{"hidden_size": 320, "num_attention_heads": 10, "num_key_value_heads": 10, "intermediate_size": 1280, "norm_place": "pre", "positions": "learned+rope", "tie_word_embeddings": true, "init_std_o": 0.00518, "init_std_up": 0.0274, "lr_head": 0.0156}
Each number is 500 + 25 x the weight over its row's rms, rounded and kept within 0 to 999. Layers, rows and columns count from 0. Numbers have three digits each. The size before them is the row's rms in percent of the matrix's.

# up: layer 11 MLP up, 1280x320, rms 0.108, rows 911-948, columns 0-79
# down: layer 11 MLP down (transposed), 1280x320, rms 0.12, rows 911-948, columns 0-79
up911 099:524511436508472514513489469518415500495509526505506515478462494529518508528474489520500533522467541512527452497501498520538469476511511502482505455462479494509453490496492480533476497526519505521486515507513498529493499520520498525490523497
down911 100:491487481552490475526459476523516499510475451529501483497511511463504514514527505529560518479463502510496521455486498486465567481458494488520497530489522506525558497473513506553467477457495449483460504488443503503527523498470474478516493505
up912 095:492529505503452495486482484484495495499532483470541534495487505530490535535448517475529502495469571495517507508565525482508499479492520477511500527521505523510530520485471466520471491463454509503506496525494484512478480472480542489489522493
down912 095:491509477498498476489489506526517473457504495511480487478520530482569489529498534480515498516492502517511515501506486456496511531477491523481497490511527511487490483500491482453528502460497482440498482451488507518508510521483489512541439533
up913 103:577473512524490527486503511513453527463469450557463484503512497480477528493514495490508510465514491480496498464515458469486524526509524542509492519505440498519522490486479459504449508487482513511458489561514526533546538528462475520543496495
down913 099:539509522505499488520483498472483486512491491464523516485510551470512485508566465514499550479479489504546526480531549473515503479525493478474515522509482507483496526504470523504530549524506513499459442473497514469529510467507492494522474487
up914 108:462524510515470562509471484494480471529526500465538529502538505498494457484490481478463479482520445514497494495497512551470484500481495508484504512453516477491530489517518460499483516472493520532511498470491509470490509475508515508505527519
down914 114:527474480527510503478490533502510506531478491462533520519457465476505493494516490464464500483458501516501474510485516516502507490490510475504519495472503501451500528491527498525553484502492521557498514472480464501456475499475507501507490529
up915 104:514491520500518467531529521525440494493511508516528495529515477456516477484487511516440478530477497520515502512456528517457497547489529508488542537449499470476499477475502496481516530551425452493504467503494489486521509518501507513488518462
down915 112:501468508469480496472502514524515498475553524465536517545539477491455466485514510520472490487475503487507490457509479494471519517500534488490490466486513498488497458505490477515490478502516475505448467513511485447459543482474453506494513488
up916 102:495509462483484484535525513532493505523538504442507503527480520548508479482446490489493553527492495497503512466522505550533517506471501512483529513529499515527502488466446483532479520505522531458491473512492495510478515486526523495493482509
down916 099:475524472505516493502514504527512502479483494485479481489493533505502522497490575495496496492522499490508489538495520475508522475524525544458499537503476530485502506467509476479541498470509523475484486486534513495511472490510496501544522508
up917 097:476507488492514479529477501498505486508500547494500493549481502482480483499506499491482464531486462480501509487522509485521482507485509437480449503515481536480517484487499546522499519481483489538478504433516515518503528490502548520477420475
down917 110:475499496445496507499512461503513513533488475490516518460487512521465522515493475492498526511518517520511536480491508501523500514493501495492481495485539477465527519513535532507521461499482518498478495497531540503473447542499461500459528427
up918 107:462446507501505505536513534489511539520519482531497497524590451491476449472520441546485479525495486512521492495563481504504458468496485472500472508528485518523512506478490490530469471497526503558507494487461514522534476468454502472451523460
down918 104:519543473470513530529532519491474462487517472482506537523478483493527478487496483468462487451497522516472538532500489462470440475551494491496466513506490525499473454491501450509466512494498496519478504479485549451516502488524534520507494524
up919 100:519534501471488518493494530478459526527481512502475479476482487541537482552524500507533489489456465472471451462502506455479536531491479508516494470514533496461488499529505454482513486500495442494501501488513496486495508514436499529480486448
down919 090:513492536466483470462536470527483488482511562498500497495545518481507470532528557487522512473532486520489494540508510520488523524474501540464498501511523540550518513534503482467500498534535454525478492516462499512467458508535495509511505498
up920 102:508465495497504497465505474547504511538521474516485512495516543464523497497526503536500474510462480490504490522515501482470457529506522504472494473488478446505518475494431557473546481501504483514522488492478527519505526450538488463483469460
down920 107:502488513458508515521482487487485480472504484501511466497514516501557490497523505532487454474486483529525503470529475515491515480478494477481563478505528505543478511513501493485456521493477482443517509477467469481543457505549520491551488537
up921 100:498493488495501522502505513484513490478530475488477538507512496483539545474491535520496520491503530526522507481529478500490492477465467499520486494494457459481501487504486483480510492500515471527476488469521492461490503472510541458551490503
down921 110:506496492527497519495526491533475498445465521498496493493511518504490499524496477550539452519504515483482475519519481533546494517486491520480490489495498518500516524488519475507506501530524482486465521489504481514508507535514417515514513489
up922 101:487515521497516565480495458529505555524473486506514472483473491518526486498505512536491521473524505466505454495494497509545463435494468529506472514507505490499490516498475512471509460451532487517462482489504522509517459511501538508532531503
down922 095:497489501491488469508480498495515489480498537485539491484500513504498477454494476500451473506479447500460483509478493500487527492455509486518551492465475500468522484506487469500429507485491517533497503511529504503512478448444516490478485477
up923 094:463487539508497509506511521497500459460469453462460502503485481522474464506507485494495500421495519508494512498476527503483480484452485488511538536464520524505550481486506517506508514520476476530492486514465467501473501499505500504496582489
down923 097:545491533450492511516495452493521538475492544493527505496472439491507495474530508517479519494522500479463458520503481485481457426465498498479453464473482469526523532499502461469520466506488498481527493522488487482504515483515480526509510494
up924 112:462515489496495489496497449484548501518519543526488493513506543497472466515477469504495519499503496459571467545452421478503540502523478489501516475468475472518510512550475506529500513521514481552498470477524532511536482518524512496539525544
down924 112:520520520503518478474487509507528518495527479532497489531528503488550508492476516507479505484463505547494535481529504485432504509481514477506503534496533498523466485502519542498491533504430497454486481481499554503519542479478486478527484478
up925 101:470531538507492463517510485485523508455494469485539567532543524520544537477473500495497486497535491522477524509487466487486498507524509531497482538502487495514511470480470514540495539521491529537485520483531456467445528509470502519500530499
down925 104:489445518520510503510505496487530495529482462526474509515501534516450495521505534518444517491498479488517455538535478506478479470506524504547525487503525519531464477515529487493458526484528478488491546471534484493487450481479472453455520478
up926 096:512485473492490530520495526466523459515535498539522513503507538533500515490491507473504492504529501509470531486527533511481498510529486482520506526480506494525520493528533489478472486549501471520476528507503424466501510468527519506474530524
down926 100:509496489510506478536480454471485526463537535528513483458454499526515474527492499526487506499490493503488449460517456506490485523536507523491528543513516546500492460507502533491474528469507492515503531485516505501491502516455495525535479502
up927 097:496481474500452448546487541526488495520497480470475504494539504486488534471499482483491484469489519542512503479516494496543475534496488526529496471513532500530466503545472484523524469492463525528509504465487488524410523510480505484527547508
down927 101:517520522506485496483498493488524476445433487454500477502496495518471476521439512521472495489470523510509505518473538527481477470498484481507472503487537481493504472460526498490497515519498520462501495476465514505526510482534491502460510513
up928 100:483500497554521489519511475500472478480490489518499509489508504494524512476476509528493532506538512480495453526508458519540554477487490460467484494516499477493524531435501524500491480457509469506508508523565466510495455488457530497520463490
down928 095:519502471465500512471519505508509509559491531506470455566501496475492503532482469466505479478498494479513517489496518494485482494471494546477514529480493502487489499521441488477500480485483527538484494474494533493510510544521524479516485504
up929 094:431529470508527488461468488506509514511514495535514473514470481487529505452502519492457518517466476477496467495507489559466501505513508481488498471492468532485499480559548530477472490467485508524470512486482476510484473487518509495519508507
down929 094:517511455484507511541499525490481517476555485516523505464485505495478527495476478489494469461496504492530525520478489522525553536490514527478492511531499503506479520510514483538480477522500478482558450526496462456465507537507483490478488430
up930 100:485495539540477464469503498453502435495513503511483488505534521527476464503512485504476504480506555490487470475503494511543436507512477529508510481478528497531500507500516485494497497494524498526489502530518480490529496494485510493489501514
down930 100:488470503523482474491489495494512508526505487513482508556510544550495530496517525497486535512473459493517492523497494472503515512511515517494480508497484472525569498480472516543526475496524514511496523529486522445444540509532521503537463485
up931 102:467504471529493531539452471550494493486471508475499498504513484511513487494508481474495478456497492548526490518486482515461488462506519497540552508489497510499496516495468484562512497478483494478457514490503541512503444520509496511491499503
down931 104:501533517544490493430482522503532470540486520515485488474511477502556515524479500459499479503533478511502508514467493487488494469513497467495489494481514504473512517493478496519494472531494533509504489524447469461497534539428494477508490479
up932 100:475568523477500516493514507533492516532456547529483467513483523533473494496509511487497501505512510488493533483492506497514525461510464522490472424511502510506491484506456497511522518492488449500470497465495503480501513530505540507529508462
down932 095:537484503523459564493507514466517512483550491534547509512504472494533487482529547512544516546557504525542524506530477528487528485487492524516543491494519478472505475484498511504493507532549519499540484524510490488464467472442488545528531533
up933 103:540537490515483459503488496484496493507489526533478487532547513513472548493473464507500550485472472526520489523482491449531509515498462526545516520517446504469516473507502503512510505486544509507503517506479478537456502513488498529478475464
down933 108:489429510532526521544519513532509500506524514492515470533466509495529465476502497509479489494503544458518491523498483502508478505464489528493477526503493499534477526451472471500489500489506464488466474547487478552492489509482468449497475503
up934 098:514511497529501529507504514491512461535492481507507493487490502475550479527487480457461542526497483462469514485493504469522488492485544514527502563532503533551480494504486497523485456456450495491518513543447463469493487497481497489506534461
down934 081:500493496453455483502488464532458469468487519509465514519536513509448536481467544513506521520496469547528506514510468487477501490512509483552515520439478497500502539550475458509447524510486484531481464501524495493468486501495485519458499439
up935 098:499482495524514533520472503458524500581463502540521536463520497488497546481469491489477503472523485520500505474525459500503476510549554493451477524496478511484519493503505509457461550520516492525485490515502539518487503489459473460529498493
down935 092:497513479509494502515462491486482493475508542469480490510529474492515473519491487497537523467527466511511441542492544504510490509472494517482466512491485495481552528492516470470493490488482506511517493520498525504513484494504535438512479518
up936 105:470508489540468503500508499578482461484501511460520499490528527500495504449481508483490461478497502511475517463508520497498473504522515518549503480527542506471460487545459476442490530520532464540486508507510477551489518504547518503480527487
down936 103:562531483495508461509472454508503494480516504508524532492549509541542497492483499485477521448501439525516497508531474539505516498533519447490472488485528468519484491420488470516525475450498502546482493501508524486551530515476515449480526488
up937 095:512476536494466514523481523523513516468518488530472494502480517489525484522496450524482493446544513564485522507528501484500558477523488510503488491498498429479453520501508495509502526508512493519546496510488490561467508475525490559493524497
down937 097:511495505486493516539513542547564505537508507441522486510512485477469523536498518502516469517501503482503448523492467478496485532520459499527517507450497453485487505492476534481493491520534539515471496528489514463517460493502480490537468514
up938 107:488505498515518506482546513511448497494531528517497488496528512484514476483492468487518479451531550521529527492469507493463572512509518483524494485521527471505470505521501506498489500491516494505491498509479504456524492476525498505507497490
down938 094:473462509485503524475534504472484469469496545496515522492519524447509465495509488523532492477542539528455496511511463474513544459461461498530505517533505481511491484513485471507501476478525489550465473459482521477530467513506513480514539492
up939 108:493491473450498475496517489464514514509533520506517505485528496506528527519457474504498476518509487494489479547510498503488530496537514521544500551511526473529493495472502508482530486523477500464503519520496476485475464497479502519488463469
down939 110:551499481497500514485552512537493424492510554476527506482425511509502498512475490513521483508515466482517531470491527504452453507480518478532500474498495506502490502533500506480470456545471503536467479489475536502519479513507474503489483468
up940 093:546500555513484478532505491464480537525525529486495508513499433513500524491470496487496534501475542516510498549519449513504474527483477449496482535531538472505469505509490518523519479514528501474488498489500501490476518513483492510495524531
down940 103:493507466477513431486482540544498512496513476470507502547504463497493501497540473449482527500495496443483498537518570493460513476452519555537491516544535442546486496503495520490501516514477528504531476509521517468544441499494513479503512486
up941 104:515502525519505452493465488503498470467503472495498521492506485497509511461494506528451527532489523533492510512520476486521500496500501499471498494521505537470471465516484522524439455545503542486515501536507513486498482516488515512547507475
down941 107:479523467520525500524498496479514485516485520553475509492515528522528495492471528525448507480506486494468492501537471479489529534483533531489487516494480499512489513469446516531517522500501476487528486499491491519487511505505485466504523514
up942 101:484525434519514457493508491489485455498515542550492485532485498482532503486520496443527520499520523467503498484462524517497456498496450498526524498519497491522547456489481478470457479505466513535524526499510513530502502464538484508496491484
down942 113:510529508521513515537468469515499523461529490531525500464467480486442518523485479483495481466444501527491491480548458482534531516481482568562499504526512520540492466534529497501481531468513518462516544496543486486502546507488497483507455473
up943 102:525507488501466490502479520544469547500466519538482484465509513477537474520464517476485532519519487460444503476501505507490498523481483515489501465513510507500536476484496512487520504471515491491519454499463474480475541504553453499457473493
down943 108:498500458507516484483506504487468510493464468499528511532468478511501541538468500507531478482487496491517494484463484526487497519495529473483477492535534563499489486491540493480463507481482488486500474501510525490510535503516469453508516500
up944 101:507491543525473488484485529489472475491502520504500475508471473520535493532507492533484496502477493489490517515540481477451500513508502485505494450505517545503492493491520494502465481464516460510503518485530488544508502492513507483452517473
down944 103:504509504479515476501505506510553498511505507503441503507542497476494482563481491503522484507553480469528466458491498528513553514522434549470503557550494514481500506514541518490519472539514486498490532457493525488481497542473500496519506484
up945 101:495547465524483499507489477530491503462498509498492532503500489522548472478463538482513446503520513483504518484472512496499468454535499549503442506494479507480547463450493516501472519442479516512481465492470526504520494527461509444490485507
down945 103:511460524509534488513528484472525442506513439504534496454503493491485491495481479454471508492509497501487502506450496452488498532454495515480521497494478511468528498511510476549492521503480462531480510490540434519523497506454494518523474539
up946 099:501534458482525498517480497494494468535485527488517519571486514514504513490490512488488459497517549492526487518513504484514474484489467544468500489495500456488483449502515486491530496480512471475503466458517500504525524495501450499515479528
down946 101:481457523521543473518526507488476512452507473506518480458532542507529497498534487496479524565511517503530513516533525494520486509507531476484480492534456482469514482505521524450498522485494491549562501481505533434534494527478510476508511569
up947 099:527518519500506500478513518493495437523477517478507481500492500512493517500531496505477491491522521514488510514488549467525476477490511507512505484510516541488530512529477517510546484515506499494511487511535527486465467465525460523565485510
down947 092:538482513495510494515502504425490494453504497484508470506512522516559466508492471479502502478500485475511491525501507488430501518502519465512458493455505493504514549513478462522476523471478532469499501509511523478535493503524529479504455471
up948 097:536521511443495480491506503506487524503508499514482519507517537517517457497483510472489517531488455514503537508475611537490480482497487460504543519458448478470527490483489535513515484501542493500483494491489532507525498459473506490519479534
down948 102:493528467509492533486490481501518506494497499465486548500511499466542468495495499488477531494508525478461518537493525474494489543524466488534507505489442483527459494519501549511480456498482479514521502476536500500463513528488496500509501489